From a checkpoint of a small transformer trained on Wikipedia.
Size: width 96, 3 heads of 32.
Each number is 128 + 24 x the weight over its row's rms, rounded and kept within 0 to 255. Layers, rows and columns count from 0. Numbers have three digits each. The size before them is the row's rms in percent of the matrix's.

# layer 5 attention value, 96x96, rms 0.131, rows 0-95, columns 32-63
114:123128141104107129152132129145084145154131140180110099133170120101140145127151135108156137135147
134:107143104169151152091129125121158134138075135183142121164139166074123167119124127103100114157134
125:102125142126137133090114138117133150058123084134146154134127111179115149074152138157166100114121
119:112144116125117140118100093143084104135082134104112149097112148138143156156121143161120127167103
122:113131154132086122096162124137115125119104122129122159105155153166104081179087167131101118149094
112:199122146177171118105088094134134131111145180118144113120087141136141155105106104187116113112140
137:142130159156113093161137164175093089138101133134173088139125143138112101123104140159111170117112
100:176143179138119137137112130120119175157133151133113092146101090115134141077153121087126155127139
099:117119089117156119122124107158121103140107132111117155116126115076135133147114104084112093133138
119:068136156118101137124111156130127106112125080148118149094174121145142126125167162133137095104137
122:141136133086169094127090122138123080129105157139107159092099166121113133146116176096112153146106
120:124103066142154099122106157101178125114109150154154121138145124106125124149108113155151111136112
125:100143135140164134108128139102127160118104165127159125136124178131072128155130101101162135104164
122:145127113131124197173116135119109170144134138154149098140180094124155160143108091146105108101149
120:119138183106062088108151139169135098107163113127138154117174165152125133129111099143093135126122
128:147149159109146132128102044106120120121157121132118133112087106138163166100091120118088135116114
094:088135112104100162123122117137148126111076066110136140119103129115135130135131165174111110136115
108:105152127155097104097126135128161144084049117123171106091115117097109107105113142158165106158124
109:097116144135136139113112138111096146136142136131106167154137139174101158123114107090148105135160
125:114134154130124141098119098127152155135152138088130138127041123141155122093092127137135129118081
110:177109148128165130129093112078084141118166120118140123128142045120124105116144121138139129101109
131:127127115125110118132172148136137120097107110092134135148109150162070083141144158133112141118069
106:108133093133164124140106157106118113083081162099132131082101136097095073133180137158124112124155
120:127119160113143146126122107124113131146128148121084118122116127132150122158200183123103115096102
116:133118117129138133117102090099180114119094134160107105143149146113169134130100128173140131129142
120:110128127115120163122150142171142160135153131077133152155133119168123175108107126116089142130113
116:147117171113131131138118100073108174136132135124109124127152092131132125129127115095121124046100
140:099157143109100137133131142137175141090102121138143084125158096095150139095146089101130127107145
098:171126146120121115143120157169131122189177151164103102186152128147147157139160140086150172144140
115:097155119146113153131071167124133151119063122153149097112118096149095117101142141160177138134130
118:147122119124141147149177139138162146126146100119103167147126163109134153106112108122095130069118
124:096159112140155103111135123116169128120137132141111150111111136128118129074137136059193114163201
076:152141112092117117095129098131151120143144131121132102077145133103113104146197101169146132106140
078:147165134166165096117172168135143139153144118148157106118156117081119140090114127116119156107121
076:113166140123154150164123099155158149099116136124128156113124151176109160113135153130137105116133
087:147119132164110107137172155106085092121141100116105128146115151114116117119151093128122120130152
075:131126140143089103117151104153176097164173086078146135169116126080155122113114150117153147135068
088:124135170152105155128158144132152127149128158134124151143167160113160166099089134117082146138167
085:114114127137120130115124087115149163153156192144111083145135134115125118167111147098137115127117
086:186131133136182128113172146114133118121121132126133142107112139179133161138163104117203130107149
076:142091119146187145175136193157148108123122113147122146112109128136156135098153119160137121121165
081:106156156084072153130128085155144140153140084103127093129143116108147178111123158149117166132129
081:170170137066123109128100113083148144114130118139110089151150090078134106168079161118089114137156
076:137115138153163121148158179154165109161135172144115090091154117121138123133135147136174127129122
087:111105103128094137136077099089098062132108159118137165159120115133148097121115131138102132165139
087:072179131097105127162155120093062146125114135134084111145144129106114149120133134115106145149131
086:117147081135131107091143137123077098111149122125127112129158082141148109096118135115114120138107
077:092122095178123130118168095128081116131109158148109094131136169090166091130113154141096128127092
081:109181150110118141172093073155158153143154152150143115122111133130111125115076122121096149112133
089:111145117099117135102094076158125142142117083116147113087151153072085148138151145143122131100138
078:099136106181131114143147125128117126123099120133146124175113174138158113058165128165120134117083
081:140113161109141146164127151145160159112163131105121173166109110149144133114124115128134125147134
082:106080136144118115128115111081107145145071140143138124136182125089139082159133092119087143099127
098:133113148066135137169138143113155168130119146123087126110122151118096161147168144123156118129097
081:154118097128118144153097144138081125100125136129129119118119165189129152122067140138123129122135
090:150125146091118133126088180126142179111129128142135132062129134151103148165097117143147108126104
087:125153128178099125116173144122135154176113162121131068162106185109092175111156132127103135118103
082:099138150132092141173112136089110171142116139151116078138129109085128131083108123098080158111133
085:174089137155133125144160124145133103138116159116100117126130147138135104152164128165191119114096
078:125193149089156117120139103133128121134125113140106102105202123107116170121129162127152151113145
097:128178133130137119102166156124153138151136086122132105156117095144122168124155114099138128179146
079:145150131094130112163175145106166105134120106102107165155110075151173125105124131124168157152088
083:120116125135169141132109064113095108132123178158124111099124156188098167091140147103137108096137
083:149106128121132124110135160133162104144164119116150168126142090135123123121129127129187125165099
074:112145138160166101159130098113124125159139142104119151102125132121130153095091132128178134108123
090:130131122126127173129141099169126156161156137121128148103129129175153176114125104139058113147085
099:158148131114087119165100125129111062144164095142091155125117132144142187136110126084102133123119
088:115167156124149121125156142132152113125086113143143102131147156130119142184166134149136099128159
101:168092117097099114084103158163122096128122161120141147154129140129135181103130144117147115113121
095:121115116143143158088104149148159133127091106144110088131150125133153125141121122103170101102171
082:113083099098147113141148120168120141139159185132143144125168192156116157157129129150110146127088
105:128159123142146126108126118102168118148146113119134131152151138145070131094145152088116126185089
102:147141149181118149163110129185134098128102096101100160135107129153139123145142135112096125152081
103:096092139113149203137096080089090117129074110096103124101106130126137122123103102130143135157150
096:127162157149170082135128139172108149125114140175061163104135103134137094160115135115082143115179
092:139118115104119135155105102143093117168156179132105128169123126150120161117180140136064110150107
089:138146174093129136115123120108132125097129122132117159146101104150172201123117131141128122134138
101:149143183082104107093141152114176137129092112131120110162143118101121105133108181123117119136127
086:146093120111126139097107120110122113121155178144174127156116140159099137086183129151084107129111
097:095141119057131128116163137126159099145111086123164096135127127128091104166108152143162138089104
108:125129120126121111126071129148145118128120145143101137150138172140117129129105108165101120111134
105:145121142106142120096148093083119130101114136117125146100077110111156106136144110111157112127139
084:129105096098179181136131105076151123174163118105113154094147166102119142092100107076149119120119
102:137097141042118124095132140103156128122145113095136148133169130121128147100127132164180120144102
091:154118152141105128106098141173148147136112137162131171127131106152152143122100123162112103123163
088:130141172118134125118141122133167119165093181115100121157143120104130134099142162130121104142134
098:115107098192172142140116112123113127089119154120073141096096165124130095147114102144129160095182
081:101121155078126127178126131094160121145131083096106113092095161118149108141124128088141119076135
099:124154147105102109153162115103141096129160108122158137127132136142136098154111155144131138107081
099:073144166126202166127098153137149153105075105117115110120114136109116143086138113147147147149147
099:147126152112116115142131107122123155126172128111102137138151119107186134141163132110101108104132
088:162147154104172140117127132065138106115130121163097164107107123108088113152123163109129126125150
105:132149140152112127145084127082105171127108143124102089133085108109115096147135134160127148140120
091:141130116160093124158106134136078140128152083092160114130133094127161119133124096103094105123143
102:134088160125093104143112159146084080132147161136132111156115114167133147121143130090122135122122
097:090083154094178108110140160117131088112111132086142129144156161119096148110154143150153151128166